Part of a small language model's weights.
Size: vocabulary 771, 1.92M parameters.
Architecture: RMSNorm before each block, untied embeddings, local attention windows, exclusive self-attention, hashed n-gram embeddings, an embedding shortcut.
Training: a variant of Muon for these matrices, 119M tokens, 7964 steps.
Each number is 500 + 40 x the weight over its row's rms, rounded and kept within 0 to 999. Layers, rows and columns count from 0. Numbers have three digits each. The size before them is the row's rms in percent of the matrix's.

# layer 5 MLP down (transposed), 384x96, rms 0.0418, rows 153-293, columns 48-95
105:525597528520486500474525435477444452483493496487495500515478526516518513507537500543534548470491458545527494424530555472492479464500465538492528
099:489455468521515500401489514454526462507504483509483567512498516503460545537483518490540541489579503544516497471500557560594461532580475539513587
091:508498610519508434524522481504454507428552504449466484479485491521454503547499451580505432463499477436540593463479416521487553563538475458466502
097:477449475473556545553586494489501441461437512450499478561510564474390548399460499478525499515508525475570497539471464523448516548531577459462503
098:448476542480520517468520536459508472518507478466468449502460508518533431505438515526489561420580507452451466565451429434551543462489511529490520
101:534448446488531521523562545423467401494483536465501517543487461553547474461490456586532467494529442487534522449565412495462498512505471497495500
100:483478488469544541475518535498454534479464532491506435535489523509488500521469530441466420404517471531489601545536471509540390508536574526528437
105:447505544535487491574522481543541470461475481478443381531544490584547526505431550482518466531507485444508518571493541538480521470536442557459526
106:451501421493451541476484540572516524560505510495504572472526504411502492498487496516545402539458418487455421503516474470507552514472481556518418
101:481547512500481505416494484522513469483493422413522507515515535507523524483487561518565526490501558512506479480474489522431516506515528520508542
091:547501551432507479552500500529511514483487492514500599576494498456453489506467417464399521494502481461575528461437482505490509468570591487488547
099:502475511514459500536491505478521552445482407520502509494446472470480460462591553507525547479493448453473505510431535495391476488492423467517420
096:493498465538494505481405522474506500539417482513492437469517484541412513444531495519421447471565483434469504496507505531509500562613476520435533
097:507533571500575534474491547505412520528474528519549469457465551509517470548556595522489490577508495490504481556537500499520605523529472495526467
105:490602434479534558528471538484509520500392508452504484484556548552470493453498539517480481576495482437444481535524437510439495458539465540539491
103:537515500554540527485537527566548547500442510462479488452507523537535469526596505549398486523519461462490607437495518529562528498528480548470475
103:479476501454485509512504536512457524498498510502477526547486481560476451532493498537454486455511489524571536521529480464553459518542531481575615
100:435518562505510593456520425545479424555470563505474578553499492453517471498512502464543526474476540553478495499464526468450520554478539508524496
103:531519514454535464491487568504479482493538505527458527501562549419583519548524450507473558494482555527482433570475532554499533472496509538498497
098:458496521524474487552613538519523477423402505541501568514493503487551501544444476437550478489443506459499536471479478486557472495458569511456506
088:587514448549504533477548536543433498520450421492491405546460466461464523473491422539540455562501524506512457523552488495526530482548503468462500
104:499582449462434457464543433570577523581502501513522489455564511498587486455475483519482455481501516467459474528508536520456474466478509464443503
094:497535508509477484501565545476488506490517536517481505441509451521523468428453551498544512488511556398522574513500527487482515508434493537417526
095:443458490477465521464557486501446519570443533544545500503493559500478538489497588479552513507539491466553513511454468440532495485508374545506516
101:461507441435544569482460469531499490427488531530530528516545462496506510465589518528516474447450463528526444539468454468579509534539521513549475
099:395533486488521478483469503463518466511527466492472488455449520493503514512485533554654507514548453522476431497462498575493501541589501497546519
094:546487449496504555625510503500490511466530509549520508491504480492553524525462511449500426506485491515468475500484489498495565498557512499566518
099:485522514559558465479528431518512449518541475515488475491471504456485501522471506514540587478561458438486423554403493522480515568474535504555595
094:541521441502476485550500560451527517513482483480458477489524541467558526465439464501531416566468425433552449513509494488477524489569473488513532
105:549462490455471482542538481514569471527595476445550524532501492483528485507502547531569512569522441513542553463496457495525415521468544484569506
104:541467497521415573504503537560469581537565432482524477528516459537514472442457493520554430441518486469489518502430502512449463430448478564486556
104:480481518487478570410511443546455441406484483544522476528492492536465507448510492462520506500548487491569487507510497533547537461563508516494536
098:530476491491453489504442569498482533454505503436471505461611471483466495489532483568617539525530489435527521509486469497522542492534550555480536
097:538479518507503509440537452489510543504568524528511552522488517472564460514501547473468515537589491458486512564501482511426439455513577445518513
102:475453536480466483505499543460474434420525472521493479542493484496472448543514422499492459553479486501447475482542453588510501460458422534543467
095:472543479482474476508484525423571490463516484539492424550475471451480426483458486463509587556495388487452471531479471475442479506576521528500452
098:502506564545436493538544487411466440494449430493470563561502442573496497502504482502508527455474506520467504485491446485469453480514518454514568
093:485568493449492481601460501482535496517480492482487471512414544542495386455483519547567524496574520492513485592464551518538478534561476502459499
096:445490443556431522541498545524415467529507499552558495629515465495494515455500514520372540464484489520435509577477450520527542511501515482450496
097:536495465534497511457543523548557586564542485513430433501541415474552532494427474463500458492557488518531539539509516494437487433587596557479457
097:460487536594563496536529495491551475490465506416473504408518509533542556495507554468443473535531502523539550369525463481488464474504482489488463
100:497504486499499562465512537468487408518481569532427508435447500529484484456426517431561453493481504435503495582478469534462443509542576440510516
106:462460526439479501452519567445472503490523544488469501506493460485509439503437488480527506505498470481465511497499408465447497567440577563519454
101:478517491522584539502433534565474530513500537526474467535482570459513574460519519512524473601585458474559502486510557535561378566556510450521492
089:529563502510557507454509541514554495525518552468462485533482532424543497466437541510600549512502515402515494493517529505521547544448488479533523
107:518544484529440478503498550507465526500538543520508425506529539574474534539500514495520498502488567506501424533527570572505513492486495498493516
099:508450510490529586473472466487546480470430500490490486555535522439442555471478516504506551495498523443505503518465503488517505484595519568477439
099:508429567547427528465543538552508506459515472486564457489530483460450459533467539496549475491528501551431528528472428550426555489510491470556516
105:485494534489445472558522468548480465518518523500514498556462490494543475535507500416579557511483483485460487483538495574583376447549515437516463
095:435488572560499562378475492460519490425465452517534546473475491488521573553509515515563487492438425546502460489513439494536497522513473525510519
100:521517520528495468479475471469529517564476557482569567495480565476549446588440537467501494490457417513550470488462484571517548451475527597531466
107:553507549567506519505456499510470595527462497511483455489486518448448525462477579491516452499490459483491526467475486539502459505458481564545527
103:491510446450486464491477482483490539512549509543480500585498493474514514523494535443562485487531470464566469480483492404510535469485564495504521
087:548461515486414480550490565516453529568477553488492523552446513458473497562520500554582405488559469516539484500472506545500448514527463497504468
103:555542509511510503489503530474542541539484468535451517589520482510491497463480528529494478522489425458525592583565588575480439488533534515463511
096:522501523550472514552530481548496475475471439418466476512472451420561444554471484511548552519500503525538474478504459504468469454495556465544473
092:549507540466477509449428499515488451563515484433486520440468536518475526555512434466606494531524502484551428462507474464526532536527504582559466
104:516536442502524518418415506451565453522491522510522554517459485382506538445468419491422499545461457484561469435463523518443521488473495464482566
097:439519546441435517516537427476514457492493502517476510577478572531475485563504518501530489534558491548485530534499437511554477442479559468491447
091:481471441517515549511459576503500538490477463515498561394519439459561474596478516501499484486446468548450551499431520496526517481494460520495533
096:487466453430507524568549555590496477498482425534470497532502498467546408482518484497534491464548481414463491519589494470506482505488507505478495
097:526476573519452484410491557424508445564435484469488475529538499520533580477442403445551459574542505454477500519495561442559421451460546460462556
094:524567523607486494494504458519487498507601506524549547553531562562528562531466609482526544529508482496467517512547544477506520426513509483456457
108:499455447516476451575532562450549444477452520493512524513428512486502454449448489407473489476530554559546486557493461554460471514499536468570536
101:579457473540516530503545552537509478498490515527444459492542412496468477471538532484538575398508485573511522553532420460569629494528491455534492
109:452540513476490493492547531474536529515431496457466546428450496463533464503470468492441461453422523537485484464599438498520481439503496538479508
099:545478503557439454522537548480492561526489547509512496512492569544441573535481474488552511510419489582498538475500578517441507511467438493540513
099:540489442471520503509518496515543480550439455483496559502469484428499525483499541509562488476485502472468531501426525494502442468514540519484490
095:554510500491487548494532556536551466413550536528465518467519425502462518481487519446472450508498512529535477511525456510594492520528459489451489
094:466552499543457485550499549521508491508521495462568455558474530505498420459518469491465475459406439552470527520482500490500533423552471487473504
111:533496462554433557450525520485478544518489475495516494545573497525525474462533472586540513485446518513479494470493534438621518476433523483427508
098:465517455490508488548546467523577500524493471506524532569481486469585489543536451502494507489533490541419499468404478484467541452452525523519583
093:468541515544436574504551514531468566530586561543570525543471566540467463471470463508592534503556502517463443553483543525483469510420470448504503
096:528441477562507472513507509532517549515485515527542504501520465401536505466505500540515483514501455438433436479516537505482515413481575377467475
101:496487502490503534439490512498565522493516503565463623521504495471564529538521482473470534456494521513489422516521541435473491519433586539484586
092:559524517457515436469536454449536418462495558512467464509510568443499555584505513518530480492494531530499523526472536488455532525517512570439437
095:433477480520519525472505520499501555512554571493543537515414521490512457527549482516613441475540473444473511448464532484506554462456531462544596
104:481513535477472439498522454471455522458549505535563556529474513481551465458484512532510479499453550528562424465422449496456544519449484476467498
098:508512575593479479487511493535537563463449455512493469512500448544482495474524443505636538451478498533489558465513460565458518481494512521556509
101:407535540478459501452584443460472401529541532431539531563464483477467468482480549520470510501488500463500475529547536500437455458471484557488487
104:455479431562516385451545513495565503419557482483520473507497500518510515469467513530533579491490534534503516460475481458498530443453461536476593
101:512478487519531525528501462453602487528521513523472491441531504475443540475504448513501441349491467444437470562482483485548488573424511518426561
103:439588483421516465590523541535514479442561491434484484518504470515504455518489509540545526452544491527491437504480570452440492429434545514565493
100:572522467490536475525413475536568490491439515534493526467522474535452529509560521574428461480434487472528485552501490523485566516464484500481464
096:489543474486576477539530550410557486496462516485483444560524547558515472512535427515437506480552545423461414506482429508548493511487500552480532
096:457468505565463536455564453456488488514487495525479500487516498474540453549526437437483546517447480450476498475596499518486620542550521483486469
098:550545494459530472551489530500482571524524493465499519494513524547471524572594474461433480495443479526473539498491558497470472487552533454455530
102:490560438501531482482484480543576516498560544440525545541531525412531476531501510494583418449445528534458521515519526408489540505471573503454510
102:522565572438451542491494570583445447502504438554497502541472518509485473517486437492493543539521416499504508481435537529456501487502541573489527
099:556544466528586506541453483469498477501513515487565527488462364472500475476489502512551434512507537508549598534481478543508498519522523426562448
102:517513488528529668514447510547466450533455508489538539454480440518485466500423431483550545535504485522482489500429488494499460459510470525526541
104:492560498550551478507455461555592424488485468536502497518524501504527522520570620543505446507473523469527480532438467506481519540521537501539555
097:476506475579476504461542520503511529478534548542452529566499475466503428484474507596545507521516520522533438506560473506530455580499532546502505
100:538484561537445469550465575497461581504484451490469458543498477547497450526528461480577491464553564492493523460425515528512515545562521522537482
104:454509535410514443533570515522528550456470570531464475509477520470506549535513463483524524545471481477468480497480477533571473465522481527508482
101:538520521578531476511522572473539491493464540499528471498439537548512514550542589494493533574580493481494541437414474483537432604525416491522487
100:492468553523473503459444494502484545480404433501553458536498444608543463528546485504436475544484514477476470522469454530495535544558552578560486
101:497537575499394502530499524518453408563509445495510492508480486429473512515516448480419534558506492495508499534445539521473452464498547604516507
104:524533462491569484427466562421472451487546450474433498488510436507475490505458503555515511524444435490574447504526449498456494510496501542500543
104:493544573535546413477486529462478476521560533508476466511448500503486531504592429491532451485473501510528485424508478487521573494536424459446512
094:482458534438560473489563507484552467427512435478499543497525467502408500472494514511477514479530472480551488455565486515507546578474544531438449
103:479465492440504605584474548532460500539476537531481516531499473506484534500462533480430443500492409502510533534606467490477497508502512470522455
100:528480488551584540443539539526525520488553427458537461444440496540593551559476545515543538495485518561534568455538470482397521497460480467531481
100:540506509448500470500504522559519484545511476398441513464543389480553537552492502437518516534522454472486504508433467468418511483492462459490552
091:478497530458484515546504438561475454464510493509491455520491492552483471451558457471556536489553524510461467507448512555534503523486454527530479
104:477479477484474526516466572575449507401508570514575543469551537522547472468534446523445553540546518521471475485461481566553422504496491442480483
104:459495459491529495493504529506461431574486429424497449482521472486517560443438471550470471448457453470425498493506461515572484486466480566516418
101:445417554508457487562541577533513531470488571529482505487513546537482485515460466450412489502422522490421450462516503484534515460593452546517454
108:450489442477519449485478495496522352523490497434531514447552516523492485497526502485502501424494523495471498554476542543491490523454438498499551
108:546470500482513519546494489576489536490543473600461505460513511488545512461512441565545519495490490504398549506588479566507409498519499516561484
090:525500437503462547502533466537520491463449484509514507479446541464466452523520552521462448522478547514524450579484555552469440510488500548583542
100:459496461523513385530507511502506541511429518510477487449488584525482511508522488472478415426516449494530544528495527521525455541575509519523519
101:555435597472541478502453489484528534436481461508507468470505581437522547519515537531463572480504555501594557469471519541557532527405545559487519
099:486452470522466480509469467430400459457453521563465425468482534514434531465595489495591505495455450487548495471558530504522501516478490561531523
106:531491518567540539458560557506543493562530546531451491437528553554485477480457497541557477508480459494450472459473486503509516541412445446480538
092:512501454455493477514459464455533493470512550502462536528459556470465481504521458561487608476446466459522518492500437516545434452562514454505503
099:506422498448422530481445554565467527518443464526518460448541459540491503478502534468492497474412425413537502529444454549446461564561560463542475
100:494458542523571498454497550491485441526504457481501471520510564514539609431527516499461550519457555464548537487491508490539514513594520536559547
101:544573501483469469474503515569493448579511511503519550473425507560476502482507482510493456490494486542511477470432466473502418541465485444471426
090:499531473435409512504417482451444516496527486525512526560529544449455514470536500521548455504536547457521529495448536511492536517477534520491511
102:544500553425553510519492479497445546472552516518550523473539526572511516441577497543544455515514509530546480522537514525531509453478498515513470
108:493499500549436492460553520500517501495491512471554449491519524384483534555487527480398476451484507523483470484518539507462451486480412497541497
106:492467454522545568465504529464524562570506427519527433441510493538448560509510529625462484493551470457488499531477438527516507555442489545510472
094:524498479487508526543565488481519516481530483445436465484481525463499455483413543505528516509520446407515513486485567441524528475513536507463459
099:475545511463456525452532458492449493503520532445510488484525539497531519409536464448502470532538416489422519517523435525526392426460436535475499
104:488572482458486583515487466542502509472463498574508427495470500441425499477525551454554457422542543504479480474550540484553553520493560553489529
094:572460555459491549482513552527513509462555520519444499530482416513485496550457562507455496520555505511420481434473472529428490499519472442440488
092:547441483526476459587482494481609520513464566488501474467502509512505504481491500515555458509542506524551466473504486484571500517515555505520458
098:520496450537473519485504463524501481459512487503480433472504471455545485535561551494562547524574514540437509583519512517525378453455504556450427
099:495428475421498477418491528521474548478519500538462453553519502496486500510450492569449582518502491492505473556494494540483500542459573485397512
095:471500471407413492526513489521468506468580486557458451529545536553506439492495497484506556511499533524512474490514477489453536522489504488496545
095:569458544503455519548460547542519525538453534455516434450496490517506468558566497460609536509544502443527508482476558496584537479494528470559498
103:479488516525496538457463587468436459549493465483479457421527492542479549522398530577535478499533503502552506553462506489586483468546525519505498
090:530436549530442506493568461513516581438456497494558476510477409486438513406406499490504522523532508523540573484523459448531535570486480551524493
101:523477479442523464557510500535552538449531537544471536504572446491515435492501491537436600456497501472489485513479546441510499502496447510520518
097:530522497468541587512469472522530488488497562539444486561428538495511531530512490463502515475511580497520506556458521507535548579446499477550567
114:452437428511555505469486555525443546521501497547480502507518508515497464515520452575504491442455503496482528519555439469544511532441538502475513
096:500478545473578530518428519446576499539496556448472480441507507506463459497532467564536436470522495498496498535515510523441471480451523508503514
092:454541468470477538499531445553587508494528392470505494474493495497479544537515504467537585482474534515518514602440464565511526489523541551508553
100:500490512492469549492520514424494535499519537521504476543446561463601528485472511455589439549520513587542476522477503526601575520469484496566454
100:511535485528463493569493496576463448518510420558529486477485537431472488484497562500542522493521442431499475482471445580490480579478458508522499
# layer 5 MLP up, 384x96, rms 0.172, rows 154-294, columns 48-95
090:497460432467462514492478482490480536532489523513430552491487388527464511546524487516524531471485519506476520416503483511516461462459381515513548
086:544458534478488485452464386562510524491496523450533515530522577451535475496471432491492587490486479503525532506498570560471515556507424505499496
094:533432579513485496460588508550473493433427476522427482521548518499478552516478426508505536538453483482547503532464480498480478515586520510531569
097:497546517503447429428420508514514503476477561521467462536510532538505443550443487481487505512527523495487549453508496477519505489503507386472551
104:561528498497479487507566544435486456542492549505535463554555451617549457475518497484514462501452437516432501496492503479497392484449499516534511
104:471508466506534489496531546473436471487390477474448541577463517544495471485506578524471514491498408505437513519550529387409512464532491482537513
097:487536492475494565499461490497487551516468482470454370526538499454495441512390480502438532479489525520554531466518442440478531456463478519540506
103:429435460459467431477502548579517476551506538483532518456504493532488484511490544486468555537453452478489630500518552458501519516574531543478444
095:508537509507612552565480478485483455508529508570541525428523488498457456498502494469497490472506494505471537445501497495479451559452548548475534
090:490541465484525507505459483548486515486411458459503470446510438515474478572464429549572518552449451537473491545460471485501501530459485475527506
093:482402495500480466502491480462488498474462505510393421498517495468488532484569528529456508458457529488495487406462480494563441540488442448453426
101:552493488550510489525548489478487507486473433514490485491456578452475460510510483469532471508502457601440547548501532440507464574444491549520519
093:467491399473426456451492459439449539546565511527498474468479519477483519497537548438493519466598449466452618441502500507518448525473506477477475
103:471435491489496469458461429553544502497482538525469493475458518524489544487540511442501461445463494547509569469464501548532488526539541491496506
108:506469570559539467563505498508514566497514463494553529460478521507525535588580473511486528569486472548533550529541461464489462469439523552493511
098:443506393432543508540482557514427520458524497469450498500447482495487490478532490517495503501500449562569514481556525473578546511516483448565543
096:483467462509529482554534576500565500464564528477474486512534513500450539519504479522540501505477486483484528454520561509511506474533436528477472
099:602501511503497477556484502542541473536544540425476510546525542432492558506523527529418580508448481524511520479522477501525474471430481427525446
096:477439513496476500517554512510468466478413520511515472546455556547539507507526509505490542501413543523528499399479447584490543501469536517475447
084:520480540534474448555420522431487465563547563472536479538474413568577492442560498465500564482484510519471521494554546543537459494540429495482481
104:521540484425515537480401490511484479545451489489450428540513472458523497523507498389467537467421517536568471523543533500475534500466473481431469
099:513439510533475475475523566534451449529513464449478525537461535497478519394527518497542462511495487531419469462472546535512527412508512527480485
100:523537478522480467467503517599477498528490457509477562436524457494431491542567477456505456521583499541526521536497603493516479516458561463522571
098:493488526504506496517503539503407443507520464526541498532480487466485568521426495476518563513522409552547457495505466528552467526500454491426478
090:512476475500515530496492459554513561581513504514486549499483511537452425465508439464466541480538454551539492433559520481565462479454464530543516
096:509476492474538438453462469509493453521581481470516510532568466546556513548490473496507487495468506523573517483464572445526485518515511564605497
092:517497488506430475564470537536488495524516492525497450512527472452414512513561595515435536463493500472580444535436481423496481496507527505516488
093:546550557560533482492461507455448424544440464446439497507459487520525484564435558469522489529481500582502500460472529539503506483561512511484552
114:475479467512555579483468445498502479505519446415502461481484537555532491504522488535480492516520506495526559367485561447531492571506519488525500
109:480512448538480585499493532557456549515576507514458510516506468474513515512456537590477454489510540512504564493482542424597517514485503543531479
100:503546489486504469487497509468479497475467478526504491571514509531460509527497461483479515401463420479480494497559366476536541532496478538487516
092:452409516499449521534463426555451498467499542450499515526434482511463530437506509460481571509520452465533541503516459476431568535498464514550506
092:493519545473476507518462507545466549519522482500444532534498393526518503487524523549485476509498459405488559456487535476549461471484492596486428
102:485567516499437545498467509569476476426519508493514499523469431520443478510511456486481453557505479553445468494422463508533491531476543528538511
097:613404512546529505456486460506517541517502572434473492498532492443475465458487517391553503540555556509504473482533533515508488426474495474473473
101:499463542541438447463504358413470509454504507476487490492499560460444525506530522501478522529540508506472506507502497542542461440562492487496526
087:456449499527536493524472552487406477509516530444463463545474466513496508556573534501486503498465494500547547447499495397450439535484540510470501
087:545547563426522513434537479539456468473562455557448447373497494509490528504481515447599503486516519488546509435490585523471478502491479504495558
099:536531395461431489477489544551490467541532470514450481477530490534452445439473457439458465493514500485535527510516549476470454491501498528492484
101:558520488516447598531524530497518492498549556474533510456562541503577483472446457508521489475377488482507542525444555505517442529507469567503485
092:491445521488499507439498515399504477471500572534505432522544504515502467447488452464473497494393480522565523540421456543435519485531500452462493
094:499495491524442493542505439500511485559544499460446517474500560503507509486495510502454528399513583595548553507555450516496503485517490464538538
100:460509566476553505496519516485571479481527445453490465538450434490504557459417560466494451540560494502489569500543572533524475504455532498580528
077:467443542509473473543484479499421464463568479519519468467483459499461573496508425502534458447500544530440490537512504520432516451551540452517526
107:492535507444490476520517429455492540548500448513436497441533470514469519478493548465463454470440528530544519557555524505462569516530465508560500
101:476453458535504460459447501528437418537430543537472440562616536431502551568454488476495484560512444476488507491484496494516554494559507518458506
096:496556546507475493498477475477504521543496432435486517482438498483489487563475525463505470486469529438468550522514576507438396467483492594534447
098:449521526430507498536482521461517487499527447548460511511462407455576563495461482498438496518513502556504543567520542488464494484452606506542500
096:470499520500502434444513519480456521482483481570505452497480483479478507439534493508486597529513434485488443510507473378548498515489436420507455
104:462507538485483507433470457528451544511453503529468455512553522454533521526530542505466431407437487576438508485504473421508541460373482583539462
106:573484565447490557438497528444523502534507522521585554513520465455434522528495518463427520525541448506479545541494478504421459499398465443517476
103:433514471464510488536463417540524473510412493512426423470502564522481560582441531454519553464474453499421496448490502470526457475419375486499552
085:466465541472549462498467513586487512570492544491539400519501488530505514501500428515511476554468442474525509520500573503523390481507523540482476
103:439602542506507498522515541530435449528558446480511459534548508468443445507518502573444514523490480475571549546497509476467485441550557530511599
104:580532527511533496502525540500478496494507443578451485505524500457537573560465456460472483489497471471472444488491515498471418540463514461489508
090:486508547450432474528474506498443471548440553402470479507435535514531503513508507572525476518468457574449540476516442449456555555561486507477523
112:538445532483519494392533490579500490521473455469520529448485523447374536456509507496434501514467519488518512462576580477529562505523525497502548
097:446485487491496507467391433481474486445473459488501545500444544513510452429530460477484557532524459555508522537423563469496489439566530530515427
087:457484543497490416451469460498478530572574507559439463465455482469484556568564467573478533445540467547489439542463543416521449415542523572520496
093:494512491489550526518485499565437533545516482471433537537464466464577490493552511465445504492486532510442433521492473461418520563452503466478488
110:484554482513425512547436487483538443496507524459496534499434496404500526489509479445535508518430429544450466492440536485536542488437478459521499
095:475544482543514424591534491452506483453504529504526476445509506525440508513537433499517485536487481556435572484487530444423489471512533438526534
112:583497480521551481516550543517521502553554444424481522506488520488520432503469410499514527549437534542465543508535473425471483514432488472590524
098:477430491480537477501505464464528499443449524444486473478454452511468472475508521491489515446564528560588558596542564503529568498459544511543461
108:506466419418437498488487531499556533533427448509491432460401547467511518515456412521465538460506509509457428470568468493525488473522446462479478
101:450506546430603500462453476545463431558502461489516520467476526540478496541460504499447437553502501534518508499402464489471482549502549477496511
099:526436526484470494568440392500525524608482519498465557490576453503482515472496487509519482480527546548515485484454438521451505454492420417463478
098:529478544553490507449438469453510459489518516502397488436514487563473499499497487488482539540477487517478508529501550474527477555470421450530532
095:560505481513470583526544468537436445465500493428455528501545585561471513493532440482513480464500475528461515444484534480575538459478488527502535
103:446499457542551572471419417489498514485547469464484521495522543513518456459482452478492448430450423504462520471483566566463458517426564522452529
096:477508445509507525502529450513486546543458542453536465532461495441511482445541437455419489550568522549457494462509445512439449447549463536542525
097:548519468539429590537425478498516519509510548512489481486502445422453497518568491474506497531485410516442454457429528523515472487497543489516521
103:514429435511548467595519551440535559571582519499518516538513452462536443517519504436392503520469494480491504511550520497489515462515483518511576
094:479545468430496502462571555485503482570429505553488522502536498495583504506547530471474493449399559490547514533493483483508491551481509465477481
089:482491584451566518475473541495484523478542439492484468556549481463450437578422461502529516513533571528517473506495526466481486444535505560499555
083:475462546505488562519469448560549483555484523572465508485586463490490506561524506498501532533495514498511484475507565442432516538460418550493476
118:454475540499549454475523537476485519549584466485501483490496528456528518504461386539473507579462575514462483480549496411440482441498448564473544
098:524503498506492494527537506425513493516457484504408482430521522460468472423549437502501529590463511581504554491460594504464400514507500524522534
099:473498479500542517511464519501504459467572474404493556555489495436511504533506548382520472516487577478534487437538524507531518481492427556500499
111:403490498515558417507545587537476436459477469476509572506482521466513465467493442462422556496515495523554482493482522470549462540510482479507520
099:551527524498457434557490520454461529523530554375508478497544533521463535520437556482486581491436476539532463456560541450529461465502431533485467
101:474463536403523487548476485549498505551474561513483492407506541493436463500456519455531562525462460516516524474527477524540526492498383471482479
097:525481481500523595428489447562546501522500477463495530462461539459484510542550495541396420527495501490485522523487489454434553455458533519448533
102:510490507442453436475495525459489474529429496508501460503513437484458469506582515491522526535486458516513558495498487512509530448418524544461410
093:529480522537401563476523490518518516513487543552451395493536450403479497479475392431495567538477486467481542471555512521448539500480506463484464
106:491495559470520479548489534537501525464506495455498570420559474545430448527540533436437524516568480522523487447578477532517510442448478515478481
101:597507452465487525533529558481518550583539492572478543485502498458479463468482552444465519552542493543469489577490480609509502459533478531495512
102:538565449458419460493508561602519475516481537515492472543473463463466477464526504490462452532442508542472510473462507457488556493485520541480497
100:473566451436480471530471525450480506526488428464492534442565467507477484514546467519500485537530519488478541411480442501497529554544489479547508
107:501521554522511552477493511487484503543499487494469515477517573536520488422491536502446528488492440573466474478454433508393521473544532504524529
102:548455527515537515457488440515511478498568495544467468436516494439488492498508578504470539542539520452480488478445553493527465439556391505537534
097:474511526499467576545504445493458526511538510583516504539518507499478426535453472545496474497482494519511516470573435444488477478505476523504534
104:543465532463502471488451509525465475556538465569492490524516562489507493519516445522455490573485543512511469546446468507529470520445507507495602
097:516456565478448431475520430468472498482477551447521531510488557571527449488463551531417525426468545519590510511569559455550439561520516516508445
101:530488502547464437509574462477460455521458482465419548441503420519488497493558533496492530455469537549485483506486592480563594511484520545546524
108:521560511535494565507496471551501482420458557487475459459516492574550588432489484492435549524444548541441485419459527532529581514517512476467444
111:466528481530484446530574527527506488569482453482514464538487548493579511551476416487441479526453538530481525530535527519459391598425493561446567
102:439450538498557496454500560554517480449563479439465497506446531476443462526440481556454496482429513471531513495444465456519492459521477491515476
100:527581526459568410549418465550493471463529545524483517518469488549524518455506388477472470522501510477517513441522467494457464572523494515483489
089:547490591525513525525437496531468515521468525489490477484506545527579485472608524526586536561462504512450496499559489480535495532536540499489536
105:487507471451400470544490598481436440530521409531525477508523515430469546437457549504467472548498371535486505471496547493475497517494558465516457
099:532474545489524465533518504481532493510530501392442529556529601470535453436537468470465545509490510563528510469485505531389458480454468491562469
095:516433445433495502498537545546440483552519449507481488439533424479520542437463585494449492522458492460530481491459497545558545482536484520515482
088:438476483479523478535524453502457494509501522525472538479461504543484522538478497509545501558471472510541495543455558476479550530394448462537564
112:515470507497447467517413526526488403415552496483512480454523485458485475483472495453465591607513532556504525501521487517521488510506501466471459
102:557548489549502480514490506561432482595485472418470426533496547517403551464469499517475419465400467487444479471487490547593481479506503508456512
112:564512483496554521555495519512417427506462470540535477495512497524429564535474496511507539549453531448455542431493537510502478555473513431577509
105:485532516422491566507510563550529504467448446475545508438501510492485544532481523486471546549556470445487497465537497510446526556489525509501511
108:521490462425580511517537540528491513546501502522463570567468481503444457445439503417500545569468541578485506559522507513481499548482567558506466
093:412508453489479523519489520493495525539455501546493438512471554523431474490540447474395481514439509527466535567564409507488486444597506490558526
096:503438515524515552504486452530471513491597510509587441506507517440476482491585534511387477526526498549500528571446513532476442472483484471560486
105:546539516509543539518457513511513533476426509480463512502472487479516522522455498514415523537446495488415482499506524415497490511444467536551526
092:434530557457448505525523533507507546582500511468520525434496461497470567466488513479516434551499504495452466453438515515385481563484506522523566
104:566547540447560521488543567456521480559566515494445466430547479556482488457477440489417527439496491492491501488481546485488489595547496484592474
096:479503510474569555476550546542499505495451423547496510474555480453520547452495511497480458470528511544521539542585514535475536508433537624501479
103:486501527482460534432470529540485541525474479530490467507548477535487500482514531458469492440624496505518527489430501450471477477448537435464498
104:493509465568445484488468508523493535466516506466469475457499519439500513494448539450553561519474455538501502482452516488402470466492458540396435
104:533540491521562467477481471523520457544556520525470547482544529469488509531491508510476489479489444499425527478520515511528530596452500521505477
098:573460492523505541445516500515472566499449480485515520521507515511476608472486478492495446626478483449502463478558513451471485476564378538546513
093:539599483538554462469567405494417514436468488496523529443493472485579555481449532508476512506485493520507526443463546518488501586458538476438518
108:432557463540490466505488535456491461439536464641434517455491460499539495528476449508495521475510424511445509481438478428520496444503467489492566
117:492496456421560550517492513467534493616515516557541474461521445538466574471497516444465468508461477402459486444525514466504490510482548576495485
098:515454512550542559553483429476528519465552523511439485504530465523512453449422478461506526573545441476475613482423498463451484460496457513493560
100:445447455512497480456465507510499444543496473490460462516477471575491500460534564472542404509527502455428467534489520432481477480532546511407515
096:564566474518537438483479561526505517412443532491441541479610466503483476509462473558468484530518469471460487546515445450480504543448493496533493
103:454471570466437524576462488522459534519567518491518457495500501478522494555507478524444536489514531550550550431520515562493486463541490549531391
086:577464476461525433493478506491524502502484593502465474479530520511468454488463428514498464537561500495498493533524459430450459515409486455483486
093:526514553545489456452423504503524397521496460481510490511494440511525493533520552520488556489529464508464497543495525461456484549488462568552544
097:458461518521511474486421481504481536503568476524492476553503539482481571499459510487450450527476527525496528519531525549520566488489475445448556
096:504484484478515487473518473575450500432549513522570491527557521510410557566509445515458512477478524519522536488370574446481517459434430508500495
090:469534499577478497486526479519494545469460460491461444489483505495496514565487425549527491508470620493479536472464523446445461557541490438490461
101:488596501496488451519453526454448533467498525552421448508501605418506450484519510476454526521477470483523518517556469446524450485572503499509442
093:486509480603435459544547485557531516421436512458510472495487531524513516480505488535507538498489511517495586541398575516518490542491576464542517
100:517458529418450468453476487487522481578487579446414414508523478501526446465479528505479544442409477567504521491481566553493492528526466530471498
097:543509503467491528547475497468423473494452520535495571481491524476529471517474478486437596466483574488538538526423489534557510471550509524558459
108:499454427507516538549530488492560533496495430478478469489564488613519517470448483533527556457522576508460535453465515544518478575507543508451488
091:428522448459420505442463494514509429436565527486515440414500458494485502526504409473537484517525547463473526458419535502480481485477462535532578
102:521535540498434469517541470525512454466502504445443421516510571532444506465524468486469549494562559573522535531483502464514566528509547579515461
101:571530463465492543485496504461548469523541470558506445528415485453542477468517519492518528538491558477521456450500529465561543528499498520498461
101:498462503485460466482464508525538545549542520521467505491504476542484500490511572501514535521529499523517479616476510488497524462410482446549452
096:506474523481469397511482539430460521494482513579496448526549538481597471489548459529454522577491503521485568503458505560531509514515450558468454